Weights of a small transformer language model: MLP 832 SwiGLU, no biases in attention or MLP.
Each number is 128 + 24 x the weight over its row's rms, rounded and kept within 0 to 255. Layers, rows and columns count from 0. Numbers have three digits each. The size before them is the row's rms in percent of the matrix's.

# gate: layer 4 MLP gate, 832x320, rms 0.0374, rows 460-488, columns 160-319
# up: layer 4 MLP up, 832x320, rms 0.0368, rows 460-487, columns 160-319
# down: layer 4 MLP down (transposed), 832x320, rms 0.0348, rows 460-487, columns 160-319
gate460 107:106131132158073111180116199053115128144100128120145100111198172137153135119133158120120128133131125129145104086129110112134105148160105171134134118136116120074156171172136112172147140186129130100135104169066137101135156106134116094103147142165110133122128130165122109132141130106123175159146166147083135128109110101125104101109127098135141110130145180109112131121088128122101170164105143139150130111088126156113163146156146109140085134122134142087116112162133134134143170139085142
up460 106:163145173132159105135130160110137142112138099163160124198117123153164166071159160122140125128127144173113106117134096161137138103145142109123136139135124119130149174122118101154134127107159137143096142159126097111120134107087176111124129134139131089105135136155130118130117103111139079130123149113168111072137152123118109116083121120117159121128147097121124097114085077141107115128105121153189154142153145124136111141127082142125143138109128132174126111169132108095120130151143089
down460 111:189167094132118160098128143164134100150177179148115139160113153138132097158115130158110092127145076141109111133149170166126111144090109109141168148115127118147139117137115144115128134129160131120171154082107147173113124134093122129106171103169149123093143110112129141139126144137122131134075124139100135126110137148096131105173118161149085115139163181130142119103152127124124114136107155137111062135090118140124112174151109148158125124127125174134170149107087128096144154142125135
gate461 100:099144158119144117158149163165150130142144115148149147150100112109115110114146101122149114129135121095144158119131131137083106142109118144104106116145122086133091152150140089119131131182097153136125134159157130130117101120118123131128163134109138094144042118152069087109121133120139132167161170141095138097129124122106120140143140124071156103138158137101111142090135120167112136123109154149122113126129149137144126119139139124165084099109132179170046133128110161122183114133104152
up461 105:091161102146165126181113123094141117107119130111108123164136085108099140139113117119135144137140146147127137140157135099110169138120166131105152118085133107162099126118126114120094131146135112135088150095147119130117126157097125137110167117162088154155122137125113146139146196157117170118099110155144106124091158173134127109143122118113114117152104096129111097099083112060129070113129181132098125113137133153110112145127144144111115105144116172123122133155117173150095114126149130
down461 107:131077099117136154119121132165136091145138144151105135143149122115173139086129134101124168125145158141098155112138137155143102156133121119122178139128154141106153158102115141162180155125122176121095090143080145121101140119157123147155088096130120124178119134131137107131084141164068132115143125137156081145116126139164143118175177122144121132130122113149094135154153094123140126151131109103150111106125135171122108106164164142103105139184150091133182137121133154127148146100156129
gate462 099:122149156143150132115156126132119095161132136116139077116103089073126104128117101130102113172107108137090142128161162141134125173156125109170160084175161124112084121147103129122113153131129118113151125160124186151114153136179135139123143080090156153151102116130127092142124098135151148103152134145063103076148107135105126172139155138137131102131159070127139108118152164147099142143112110112099127148135116132102118111111101140142122092177110158153147137160111103139128095171139119
up462 094:158107081151142109132134190101128123113118146152123154138134109143135117097103091112094160157135100148164109114118140156143112122141124101104117106080096161108107158100136093145099106131141170130141125157114108089101152113106126148133118122077083117159152125088148134127151139118119140094150153110126106138137154111096094117162100132137143164135133111092102129092106151134148108109123141139167146120134141145164169101155111138171097142131144093161138140086151156109077136136171141
down462 101:116146135122139131073154109118131112096129109083127146123125170061121138119084126089157083120148128093100139118104119134120140109123125126146154159170143139117113104163114118125174122118124118124158109077114103114135119135140127117147151134146126111105132117102113142114144141114094125131093073116135118154076122150155103070118124169126088127119130134140160125174132140123147142103103139111125123157101135104151137172147124134105133131119149165100122090162089099091118112117112179
gate463 103:157145104115128099176161149151175125150109166121123116120084140142085144093146174101094133136141118127172130105151143123123118125144148132161123130072109097113140121111102111110169147129077149129084124105129171138120154093168140128125142152168175128131133144107142119130156092165139123121126126110102107133068104102133134104095121107123111145159123147145147163097136107110130093153107128128145117139117173131135079132154131074144135082140137155106140108133145145154179128102124157
up463 097:105091159083153149105124132114095139113120099095143163114125086083136076187145109106111091148137119111073121121120142126130109109068103134140119143134120122101104125113121165126141174121156129181106109156122094125096090105120162164103113137137162105146122091136107122084116133195164146154160125094140100127131147127129095135152131136117120138093123148120147138152106141163138135113131160126169175113107115168114127085075113122160098143094143116137116159188116159143111160088149144
down463 099:163150100139135106186142157104107111141102141151146116160132144148105120146117132153158096113147133181132138105106119138117112168154170105107113088160173142124141103153138087117146123143133156128114109146139139131116124122147082099098166117102142153142135141139120120108079117120126085109121115171146135114085073090092134123133105082143130122107125128120092138134134108127157137127110144097130055162155104122138120146153127153114134139151144189113126133098141160116148168141106117
gate464 100:144161122151119149139141152147129144140113187134093121110167144121156144093157101127109161094091151140129150170133106115101100150148108153110126087124166114139118134128146135139145146122117128099078099117130155144117094166151137146132144152104109119158155096124135125112179106121114146174134138120125137132143138141119133093129118112101146136112118156120136118140142162129161141133123139115152131116166111133057172213141141087128116158142125165138119150125160108102135126169160106
up464 098:101111127132147126109147124130077109163090165143159127149136145174112145136092134100136116136154124113139098130121116136112104130083106151142133129152123116132104175122169160139095106092145136156047142117074153162118119109117091102121153124113125111168130144105112121117155167122125109162064123140074102079126160144116093104157129124161165143122128118070134121142135139126129092150123117145134161155124131134110148111142131164094129145187150122097184106111144142153155129118126132
down464 099:155131120112102110135158143124144138111172096185118089133119119108129145134157091151126151152101095113100145077114114123121127147144122092115104101122149101130144104145093139130126148139162088143152109160160074138130126150145138152135160121117159140128114143120137090117064182133120130128138132132132132089094134153127140154137118082127097134131158123146104159140108153085107142144132106109152065127137123175100139171077134126148116087131111162090109146132154143132117182116136119
gate465 100:168152180135141094131097159151067086120144151149082084121132110098133152149079085138078053047124119160108099116130160120158153159109147131130121126106131113111146087128133147132143161135149157120127137125143124136122105118151115157139140151122110122155103144108149111149141112111101154146133132067124138126158130175116119130141151108111118107132151126145124170140119110114113135141128127138145185130109124141124139118101092128108119145098097155127129126172060141164099123136101131
up465 100:091145128192142105101132136146152139110153110127173122127082141137141139103125163143111136107132134114160134123105134126073149154147125120084132167130128135114131093131114137134101072156129171125173190144107101148110126160112124142137120143103113141112079127121164102113086115123181104140168117128139108101096142099102117131116166139118157086136178162170154096144148124110082094162089164102148117128142184131117097093148175105132151106097119133135120138119105137149123126133137156
down465 102:158145141124147121134120123127120119088139120138078086137163103155166132116153116118172114089091114129047142158134140137146119135111121118152104095132154174126098164138136150105175144143148095114118115194133085134195116092121160117141173106136120132159100127137144130156103103090098101093095128109109170157151127175113134124128103077155106164140143095108120169104125127149108156141106113158113143165125088160145143139095098133098119090140141140129176097119125099116123123152121084
gate466 097:093163130134169151101123135113140067118083107098146125114094136138089164122122116132116127128100127173138130104141133098119110124115115134164165100113106139166086148063137180088105152103118177126146124180082165136145143144119141152132085138148113107110125114104113169121159152110084122107092081113090118145105146104122103136154094130070125184094087166116126128139138129105110141131112144162150126122117095132118166107151132132118075123164136123106102145116135133121122136116160125
up466 092:166114157137185121122101106158170125160118150144096141128093118114125113120152098161137132126109175076098106104120126109150107117105151113141169159067119099153147120107145147114085119083118158150091140115153162121120121096159163107152140136124140129139115140115161130138117141089126132134159132139156135134103136102141118106162135154091102152104151157117113127164111106123148119159173133154089116111114141146122126132146132122122149171088117135148139113137135144135143157121115129
down466 096:106100133120116114150148109120123121087179123156148082112137128117153116127107152129105129176130079161108123208070151154131145140161150054157111118150167105147135109164080132172147109121164095118134120106168097153096140159139091136110134134137171118147137112162148129144115076142120149126124151107136131125168102155147196141122193146136165099141116126162129121121146148177098145180130080092119131112139117104145157125115156089145106097154153106139141112122141122143132161131147137
gate467 099:123120114112114167165128087123169177064153116136170142102150147161121142146144137185158158152134144091167115077122106106119128106129119142153109109146137110109158095111167173095129116127111154126126085137136111158124137151112136143145124182117121093100146105112089157114108159152112132147136155135091166103092125140135127096100160117099131183128143129124111125124093135100141062172131131126126146108118142158179106154160137144125075147111138133100081140158161134122129125128153105
up467 100:156141173153106133120149133120143154129191151107111078095108134135130117142137127116108123133169114125137150151122099138140099145133136098108124101111156112109118154110055150125108119159135139163137144140113112124081111143151104140131090133162157112126092091134138155162144166157135118122143131124114110103135115139151142125128125105123132121135139128152114129112127137159124137126135136123120166099090164103112155106112149118143114067092146144102126161208106112135108125157111083
down467 099:121128101117100151158112133129143144128082128135136136090145145135147156138157146152152121128179162126153096120119096151146118121128104121136102129135144139180127107144168152132165111130124113132083145157094138119127153111153125145161126128138146147083140145155126139096093111151106150141133142130151129156092145128098134104134104173105097140106134150131105115109131152154086159178131167145107138157139096128119119192138131123129136145121119168151130142094119132149153192157084120
gate468 104:129120118133076110124140124135132110158132145145131107119143162120144141174145158138096141094178105162083081149144168139115160118156137109124124143145157086141131117120125126107123124134159161115128134119100154162122166177128150133154104155097098131063117100088133184144121141132137094150163095131152145152149122136156115096114101110183125162112136174142162096118116171140143130168151132148135088120131131140141121118128140161131137095148143133150097132141095134142103177152188124
up468 108:126144142132129116115097126112177155117122133137119120084079139132146147157079101162149112081106135113183143142128103156128149165149131152142067130085117118148164099106106114150128091127098151091140155139112157137122136131154121128135090157147112108103134116139143150121119130127120114156128111094122189112134152142102157119162109105144135126100111159127117167112136117163120196112149121141145089159109093138086094144140115130148107099133145126106121151097091107146144142091094121
down468 107:149124173133117120138091155146112101082106158140111130125150113138136132134148181158130099120117141124095125100155129102098111130132124114141156157121138124143104122114098114131102146094101119138172151135098116095099184113120119144087157139148133107140128107115121126114099122113111099111167064137168134177162094114163137140139115157111081126121130127133108122109090118073136107114140132118179135097141133113142148126129115162123127089114139123149122150114121120110075112172107119
gate469 101:118137129128199136112105103107179172132080156103178121105124121143151118109107125155087161143145138102143114146153129152186130095116129161146139084138168156142171087134084101118145131152082116144097111157102123114122108115097145162180124157168163111110095137126101162123097128139113159094112124132156105111095158149124160111137143112109121123116122131114127125135106096115132093137136128151148156130169118117161146121181103096137153140098101177097161130145134154112124115123122125
up469 095:182127111139116148121190168112108126100104165153120129144084160108098148096090150113163161138154126106141085168143105164160143131136179090154088139144169178127136135154133099116102115148128105099132138101050172140150183125096101129103151129131163155130116133094118127109120097144144173148156145122126146083193144134122096100140106124138145146139095113133104114147105103134111137143183168133147150147127105154170151106147152115112135139132121119120129110097143115130147119091119136
down469 101:074137143088114091133119112129107138144175072158139114133149072137158147152161180129153137132121083136098131125145199127132085142116128182129151142104151087145103134125143116128118145132158116119102104112159120114151116124118136140119153090112092108108145139150092142106171104115082090142130097179128102134066169162105145101084136179147096109132121108114131166126134179131115132123129088125122165103113122119112135134109121132166096149114096034138128085151106121075141147122127121
gate470 098:122126153187147128132157102130109109177114112164150103135140101066143142157153131126116166138116100153130117108068098109126122126130100145128139170121108076159120058085098131098129109157131116143099078178111155133144124100155103120133111147148097110106148116123133135112168143110179136118149154111122124142100095134140122127105124107112146146148137142139173136104178151169139127079123120163160156104141170162132155144139122153124105140085142116134130139161135115141110136193167112
up470 094:151126103147161101145138150152141126141121146136108122135147145124172094099146141147190175122132146180162140153115117174112110150135086080111136145109159124112145142158124125150135126128122145133144146111145135175141120179121120094154142165102171126162117183122129108152099114088113115153150139122162156168131122120139127149152129150208085101118133126137116131110138150127108111182114134142181117151132077107139169169124139121116178053090174132122130093125085153099159152145126112
down470 097:099104101142158155139171088104112130147151141151115146145097098121101181152146133086106111155152076122127147129139131153123181139131145174139127160136138092133145079109132090123154110121093131169112140118155138139166136072157113136107103135120104168118137114106122141135129170086141164143111102097138100129113152133127105086108131127093137148124143140114110141163126111164088118105117091114093124096157108110109128103128100143088071159147147158140128194095199101112122145099111116
gate471 100:126112116127124102152135149159105135089181108118147133129149125148127164137124110127138083132140131134137131124164097157136138125130080105128106117103144115130164104142155140089134114106131131131128145116113118104124147116157101094156107102094119129149085148135115104153130115125171091133160169141075145083122175128140104128129141101118115149139144164163115098182111159115113115117130155149163107106149149174151112105085136133153133127127118154124155143131128108114157143143113090
up471 102:104153113111123217143128145174135159129082135116133102147127093179155079100115129159122144162148125155190150098161116139178119133114171133169102127113100132119107135131147161079125134156126128138107136124109115116123117156146139127125147151117174150083095153133139121105130143097108122164138072108170129155128160138117121151111146131129099132126119131148125111122147118096134132149125075124138146107121165099184157140158146111083104106108161108126104152164144083138119139116160156
down471 101:099183120081109108116142101181118108135173142095139121155127099143143160097131091120171094139152120127113172126157132158126133105141102135123138105143146165160139066116103159115121091113108092135084155132134142110126114123116066188157105108124114144185144150136129122131124109098100101172133160148068163124084166105128123123131131093125107103145145117169143146122163120140106143106116164126144157138110125151110083132076111158193150127126083165109110138093128078126132124135101138
gate472 099:114144149139124115126155133139143122179181114146146157107111084109087096133107110125138160095116157132124127125113141146112141146129123106124132135097138162152115085129129095102123141106158146109180158143114094084127141136087093127087128101121150100096085114136101132117129115069165144146133164131123155145127110150108137117100153125176150162156149127114143149195160133131095163151162125114157096124162112140102140121126159102162160127175138122119116145132139145122079086092112134
up472 097:162126164120152068145101158107157155104122140149115139128129129143102086132121166113121166154084116111132114083094126129108128119113098140094109170140120140127115145158145172153144143089166147117100153141126131121119151074131112102112145157164140180110144111121099121178134146135095173091182115114078082147157176141167127111136092128110137154108101108131109109116127181119125101166149122124161134125119139134132076116112136128113151127142149117138098174157107133142162117173121120
down472 101:074161089134114176164148116148108118112087128122146091128136172107141184125116063110107128153123097114095146135143113146156128143140173116118123103117172130110126120130121101117124133101159138157115114122106168132108120158114106153141145132129111122123141142162141082124095147131142088128083137172151183108117102084101113119120123075153163100104114122131137143094131103118119155114148108100100101134180142123108142111159084141127127096115132107129142089088137144124133156104148096
gate473 094:136122043127147160143124139117126114112117172133111150124132106097119172120113093124114151143125125109130102116099161107115141141172173131119164094115120155103118113140120158143157128116142118127088126083152118151162156097063128134156148179134134108145092179144108130165128119165123166091141114130086119121171115120158139110129090152110109133127109110139097179132144141120122131109103142162101140126156153129147119157157082121129119171149099140134144131105130151125118081133113112
up473 092:102104124167121120119138170114100135159150114140132122091126143115127133128153112118113103112143137141124122112168101150132123149140142146158103115164137095133131118144120119131105084114161113133157099139116118153162116108146103142153139161133091141097154125062147102158118157130127085081119126129100101099109150149115112098154087137088174152135122072155166100170131146158141128134144113117153131134105126121113181128126151085155144098155128126104163136146117108106127118139122137
down473 097:163085155109135120118124104132130125114126144091115153144145115146087120121116129123127139128139117109156125136075153099104129146116136147124150134129123147115138115071154131111143165157119107160124134122104142094119139150137159124102158081123162123154109151172104144111180113140103148154119130126145165193136111135112144135148149115143100109114152178130079168091100073135145146137097136106111106142147104119153093130106103186105114133120136217148090138130150120158117154132104145
gate474 107:140126131085150114088131176107103162151090119136104110149133148148118140129123170130121102117119133097127094121136113097094152114096138162076124131119127100121148134120098116138100206122124134120130128126105111140107111142142132124101165141120154162135166124138138118173172139100114098130116154137091129135119123155154113175181126095136131111126151126140091151134093111135104089171116077126137132156140120097161127109133130090098133133146104153120109194111122145195168087119097123
up474 102:149152148136088117164138160139162177120157133105180131158140158160134153145126100157141147149148114111142108104125114103112097122137146143088156164184125149175116114132114143153119169093128174174117139164078173130128101133103110134147132147123134088080129115148091132124140145158130117126110105169102126134165118110089105122098142137147140129139129137155143103095150129148160142136123159065072106166115084139096144126116120118132142115147139108123132087132132112152128160149168126
down474 102:113127143108169170093147107152116095100119103154093127144117132111074098093127138112128099181136129142088107143133152115118140119104084142173105107128128101112141180104136113132101136124078093130170158115155117181161151114144147136091135141110148116141115139118153105185118136080144128152127127137134135141106120107136112129164165047118119131129087119115104163130129158139104101132121063145155136132133124156147119105146123122165111125122097227127095124117161136144113155077119117
gate475 104:131132157142131117156102128151126118119109108179116132086139119119134098152181142106147101152138103110147137149095082089076113110125171127141159110104149139134168129123124124128115100147150167109137099131108105099126111110145150148117112155135125154090123171140060142128144177098097077197108097134112127113096148140133135148181094125125136093130140131108133146132091098136128151110102138130053111172118104138123151136080118126130123139119128106119141093144124111094126102094137103
up475 098:114130132126114110091139111124141123120091125109128144132116121137150117092133130141137143103099143109173124139132105130135108104139120120135155129121110158144154167103133123144137153171080061117153125079131139139102110108131137124148105094107072150164154150120094158140153136112108122107139132167132141137152124112127163117114087121136202131110073172147123109100098100129160113103121105086121138137102137120148110081109120081165078140116171124134127172139111145096126110138099125
down475 101:142128117136165160158131142130134152111124145140119120120109141119129119126136095161082118166146133119102151149168176151152131130089130152178084113110111126146131121147140127132121166158133194147114116187137122105163132103136103157121136126112167135126080129073122115100133168099159127143158166141105129138085115150127122112136160150136086094121135090143124136091135139076097141152136155153101102113124145093147126172131150163135119154133111092082167132133165109125109118107134149
gate476 113:111151131133132138190157131123145145132127118144115119089136153156147107121110102163163135177141135126144121155132113111121130134133131160107104109137144159097144110130115155120115127145127121112114148120101143097108148124160165150105156169115117141126172180173056127167142095111102128136131090123062162137128167153137125131154131126093135119133165103170139142158107148144091159152147104181103125147103103130141105150106120106155103153100117140136168095171078143143137140101112146
up476 106:118131137077147126155151084111125151168103099166113167076115166126108120123108138156169126148127119076168103122140139133133140139108113175124129124097121106126145155122104125088118142138125171148131130162152126164155134149144122139105152111121111108130121155162146157123136118177120141143179160147159100084136117111170115161097148128105146153115110150148133119107075120148142069133172155137139126125133157125190103133119113150135148096140103115083123172124131124135132158146079109
down476 104:139153092162087136116155108157122141143135121097134091158143183120115093097159077168124123144167138116083150092133140160156136104188102134118106125156143117144073127124114145163135122126056098102092124158106108120148142118134156148103117165186139142123110149160097148109132095079096137155111144120136143126118102153125148133146106017149109180089134138119085138135112142123090127154118116101109147128115117099069128122143149111113088120142113123147128116147178099170147143100117136
gate477 092:126114136151162116153117099121124127159098132163142110124116105107154077162122179143106096143112128142098146137118078101098106157150114116135121155147104103194083131053132162150074174119172069103133098179137121098124093133136134154141111147175173119152119098090083106122152123151129105120124131136105136100118135114131136145122165130119075101126115120084138121092117136156122151142129131122135149104137135130140131137081147139135112138156111115086136130084139123116088110136177121
up477 092:104150161080093121129132161118125170121160173157105159144133118124147133119134141128147143131099144138133097100150140103126097128095170157073146127118110100130170124146164143125136134132128093089149136131156109117101126092145081157111141134200140132148156130151115117093150095120144154141143122159112121127109139100132147177118119120143093123124107103114097146111117116160148104138108186093153121123131139134138176118133109147131122109095186108108190122104120156099133100140134106
down477 093:176087108139137112092128127181119061114143158103131101119140163091110099116151155136155143118153128106101104164126119153147138142113122104145138142150121135137130131107066142122135148123110125174127142113148103153147130125106156100117140082079110164123128133120129137135108149140128093097124112121134119150131148142102141105135080216165147091135135114136141133134148071119127115138144127130146129129149130134149088109120108092119085138142103046158066148114105160121129123098114150
gate478 095:079157137116149137080120122080119110143069125127101131126100142130147143143093084089109153125116163110160096147176128136123114132112144091109118125167110151120197107138146090143149121095153117165147143135119127128123126103072167149130139132123144103131158178149092166150171158126181131156123144078132098146150143120175113089150105131104083139129130134092129138129115164108150112134125114113155150148103150115188133177162147117147146122121103130165127142112136154128145110115106117
up478 090:144133130128120150145134108178131156117134176150153113123075125167151166131132085150099081165104154121099134121132098127136143146095132139115146128124139114130158157123149105102163127129128132094095109132115149072125142091138163156115169099169144102116156126099145151116132152065171132117142184166118123144178113162149090073131171124103143109158129148089134130136093132118088145142170133093098164173158085112133136124137154140121115122137119120120095106113106143188128136160166134
down478 096:081156119141112108115089119086152112114122080135116107147149128087103091104135166139157147111142100121131109146126122139128129093151141116108099126159097130071076131138126137139124108157134141175158163144147104149139092133129084141158075169099130178127118160124098071159138137192100152132110098141124144122099138081133113164115122109167083120129128129147106121111123098142190117140124133141144112104100156196106125121119105132116154110125153131126149119099149132080152135098114103
gate479 098:114151116119126175116119138141161102147104100113155115100140112110135082130185085129115106107110174131131160120131112167123097087181152117096096080150135109138121083128173157151115123165132101141177095109103135111124077125134115178111117133145121159126131104111128146173106130111132138168122104138168162184121149169125148141138118136112112168116096098157138196130105106136147134194102129141121092149156125148155144154152131100171174091159166174120109127091139100097154095123144126
up479 094:111134109146145123149095153140120135127147141127149151134121175094094139142144096192156162102146120109121134108163098144156159150133110186095118148100132123121136098124104108152135114119161155115145140113163185164108140126110166167136126114106147137071073150090121145112184138157125074117109102134119123092123114125162102155130126124165146147133126125088107149133121164141135128144154122089087121152119153080094174112116132119120139150108129093129106133153073127101151134151101115
down479 097:101182118179119122121157106116135123139116068095154114130125126140145131093178124117120110137114112097133150117120098143126146109128149100138132102155113131130103123168140142106178122139112090141150160114090181134147117099133129159157116100136100133124134094114098126145068107083158145145138150134157122164076129150098152147133142126147111106158140146115146145142111170068142152170132133152175137145147128152158122169171137124116130090111143116113146116127130141119096113154149174
gate480 099:105140109139111110155130145110131121153106109107129110115124145099087084126144157118118125129154119098100122093156191160117104062089154140135111124127141109146161136147145107106127093166124166116142137140136134158099094105127138143145135120144134125082142077160131174142150120133150139105126156168125140139103117127121107128162173122143157170131134158146121091156107127108111138154088127115134110122156116100094123125123160103161108097143141134131110123123107168169167158098177127
up480 097:162147144128080136115118180132078124157165086142109086096115100146127161126152142112092121145159148126137182164114122112096122147139103145134111123170132144105163110152121108147118185141115140082132133105125157127095118098134120077146153091108125157138170141151094151110123122124104101165097099118073143117094103156124148165083146139111131134130155129147171122121131125137088109113079089103126088141148113140087112152099134145138122089177122144129105107116142120123168115133135112
down480 099:166168105158113083131098134123095150114129145149135119106116107101085130119150139139152151135149128143117127129132148119154138075126177150141101094096151150142134127140115131161094134144069146118153149143156126103173106119114132121150095105156114069161107114132118128141122110139133134104142133159173131114149114110120103113124124124106126167104159131095093121147120121146141094113147145136148173128149149101146136100125136153140122132098145147151165105151191186145123121128126103
gate481 097:096102154092192087126112106155087106129126106115161130142146109159175136132117173116122078146120114158120123163158153097103107129106092131163156140129147107082140160125139111163118156144185120117130146122133105119109117104159170110148151137131139133143128117140123130141107153122131119121117142125174139125116110074121131134161133147129104092126078139086127135144115120105129106097139095136132131146130103096114126158135184124122165136112128092144138132088121131133104123089134126
up481 090:110116118089123113142119124153168104129182077159078153144144110140124129137113118128118162095101143096150142150149135116153160146092144131106135163117098121109132121126157112109132174089099120142099119137158114153141146151126123154175131142113141084123103148160133138123173142164186120116133146151134090160133097153150122133144110137154094180160123154141141126112155104140105128133136177155147146089119161087108122165122095178104137106108094135128166118133117168138118126152164122
down481 085:122131135142134130127109122079092147171120158096134111122113136127120134101113170125151119133156090148091124140129104188111112117152108131100134142145198170137140129135124167164121110111095119107118135133090142121116142112149143089111159108108141126138126105104109104139102128114066128121120119114102115088157162136086134142116135150146137071128143113102118126123135113118176144150096136108084160179135126143141135096118179075151100120130161174121099144127157118132129133130143106
gate482 099:090145154120124130119119133133122126112114106111099127169152163117089135101142103128130131143134121115167129114137120133121123127091138135166138104121137118090104145101151123112105166126114136205137112142133125122087138151124164176129135129155169150127148163183107157140079150069135125083152116125148129149133147135155106152099152150157113161110124134123146143163093125095127097137118137122135181097162095117116130109136143088130128059083119160162101140112149160135125114142145106
up482 096:156118167110150095132112127139116143124128120181085078119160081125107143147146157125149130117142133133104103140128177070121135153138156125143127148107116107108152131138154161149118093193157102146103156096133128138137120142131109128165119131134104147139153146066095115115127118086079124114142143153104125119111139119108154117143162125066135101127114124083136097128102146140166129164083141114121162137127126107155155130113168131126100146077137123151157141133147138133124144146125126
down482 098:142082100160116134130142105135129113134094119114145136136140115124156188118121152141136093126097121176100145176117109137148166110151114185120126131150121129062098122170089080148178152081126135117151086175135136119133138149122094101110168113101103125134110112130150142129121111128116123143128128095144096110173117116164124145170112126156115148154132159139122134141136151150110133107174134077150101109102119081106087114153101121131147105150094116117090142095153154103120162104078135
gate483 098:109142108063167119156112116157139160120101150120147100133139136108146114097126114125128080096147103166152112138115119172109083166163071111188158104123173132138131141146128165114145147137106115158142119135122184143129131142120146142106146122126112134159099107131148124132134111098104164128168122113119093178079194118131086113107112133165108116102144139147147107111129102148101140127125165114175106097149130173116144141147154136153165087110148127134144157084120140170128096126107134
up483 096:160099098106147129114100142136146149104172159186136107167152149126131152104097125104112152136150133159154133125119142111123142165109145111111102126118142144138114140168151143090096081136107099161160147093161123108139116156122119126090154169115126091104170121107172092139102146113104112146099157127152147139127083122102147078158125136139139140149127152097171086102157125148125142111137132095149115123141144125173132112143149122164112166164137133088122138157119133106090127099126083
down483 089:101148137125096115130202115097109108126148128130099124130081115104124116094115116127159128157096136124120120115179131141165124130085147159117128121102135087102106094100122101125137119127145135129119124124125081143114119084085100107119119130169139126093109112140087129120152112148101141120125123106133132094201144141128121161130139168130154132131090151131126140126126139158141104140114139140093111151138195122148119121133112157102096095061129109137128098120150141096152151152139190
gate484 105:118116146125111087146130177143132138124118142142116146148110120194121104117107112153161131138147114094132153077092115160138117131088096163117103122122116138119150123096153144164128123130116166098151136100137139127141137081146191131090106139116073126155078134109167161195165089131083128140122086160111210136136121110143121138120154141147126155104126169143114164119108136111114089159142077094126128132120118110120124089100133125124144137127121125120177117135145139158136099110088154
up484 103:154121135116160101126116131105155112142106120174123104175106161120104129186119073103148140117120163143140106143154079145159121120138102142183135108128112086113140097149113156116088116128133145138114124127171161070137119122156093118139120110137161124146085143157133097117141079150162117109151160108127123091133161121116102092134144087070123159118145116135174096133116124177105154109115084118142150103108113130105122131155145110162123149158140122151124105130196174111140135072105129
down484 102:100166129118140086132129124142149090150115165121141180129149089171151143151103162185156090134163074112107119131095150127121145099156115115144140114149129147178083151113129127133142110148114132099170119117085164173117083120164161124138093143139083129130152107107146150144112145111090132147093079151107175145141106138133120136134140076157153186160134123099122164105141115097160093170095134078130136140144147133130141079092115142094162147125169112127122153120184123117102081133117148
gate485 106:155161124133155121152136125130131112145158091141132149129151093154144131110125105118167117130146125152136095143183120115108162135125159125137167113149118124089142137109136126122135110089093136147148144211129081124112091132141167113131130164178147080088136153151123133128140128100148171108103179101148124110141134122100083087101151127074090139146127142119125134121132101157142076126159102158103152130118109129147129139140178122140126122097146127115094141112098156128150168123118142
up485 099:134114113132098132157126169155097133075121125164104140165125164149097109146113141079156121167137154138149133115088138112138164111091095120135122095149126091135125096145111143122121091122118103160169141097110148151156137128109096160106145132164126168144094111130093111086179156080150133093166136134131157123140152102113109132073139125143137180109125139141111152148156109118114130166120166149113152100162082112160143173132113159128120136133158134112173115118181108103140121045111097
down485 103:129164099133087119108140111107120129148156108139156148149104089124144123166172160149162128111119137161105115141112128111123083140150166144094124128109111154143107143141153136131113129151115099112111097155153127123089108131132147079126122115075168111167174157113178151160083121184119088121133146123093090145143161143152120137110148079169100117167135105111148138138124119131135103127130126129118109177096162146123075121118070095124147058122133118141094150165138162121116100162082133
gate486 099:141136141125146098120073118130146155156131111128155104083119164117143146135165151113108149137133114088138097096113175130120126155076169093096111133112150130163133128145115131103152115104162116121147105130174153145069096132138120121168135103102095117131159145192131119177098102114134147155154127124164117117135083113110117142144152149113106101137153078171108093137167138105121166143124138116155118125152126097117137133111167136149162122139129111092156128157131108112209145133112101
up486 097:116097178122127118137138150152119136128133149137123125114109146147127127100120177111106183123156144119124107130160186145111071141109138165092120137102145128146122081143099127103182116121169118107099130135136148183172076153139144102179166142154135168185140127163127146146119157112118145127133128109141137168126113158147149207141142128107123121099145131160114084087143111137140122147091125142158085133152125100104127100105158143159141132119165133113168113166166102127150150138110123
down486 095:126152075151127148085179085095119099142084117133125161140092145143114132140105127123170081102122134127167139138123109128142164133146104092160125105143151134149149165100162146151071130148103115152143159121098088063139182116118143152096130117137098157135095134044151125141116095117126102122087147102119111122156132127130128095127123193165125121123090170066163172136129078117108096125146130115085138124136087155125112156144069119100111110129104064159098135104101126153117126104133134
gate487 108:154166163143106157091149165126161163156086157126142099125111173134136181120116170187136129168089111144162133128161122136123105142108084137132135124123137111106128110118128138181159143149121123132139158115105103102110073145173150143132119158088122133131096170135154101144125143182113139119152145120135177114156132108158176138153131117111168135133169110142113106098126121092094136091128171129128116179124149124103148085142120142094141134102099137128156124115130092118183130120103135
up487 104:173109133123095152080151123127132107167101123139123140102159131140127104119095110146189125097140152143158100167105049113115139137111109112134060122117182116103121162134097151144134140092154114111146119141138120119125119107116154117139131121134157148150108151061125106114140148152113133152132130091116146125106157079132129130124100128095120178184103154098130158110124113113118144131161118124150159131076125115134137172083093145098134131104119101127104159110149094120116165082149121
down487 108:107157095145092116167084123160124135102103127132145144097073143153129159128152137139101132099138136142133122133139147149125106126151114146136149132151080091127121124147132100107165090154083129139157091144129109154124050162132159105174144165140127118141098126141134133143143114106103129142125140165140120120150124152147155136112091069127097156136126129138119114083147107168091132142098153113108149121145108103095134103127158127148155117146111136182121123109157161106151100126111109
gate488 102:123165103125136124130106149140110133159127130167132153123147169130125126140099130188141099110105106157178127113131154130139098078137143113095123118125077071114136101127121154189148137112133188149148149145065168196141160140134133150086129173129132103099150127136151131137093099112098100139142133122108170128151130145167119146127124108126127168106154136137125145127146148128144103132109121086166144126134094117111111128130078116128154128151111165175121124133102128138146124131101168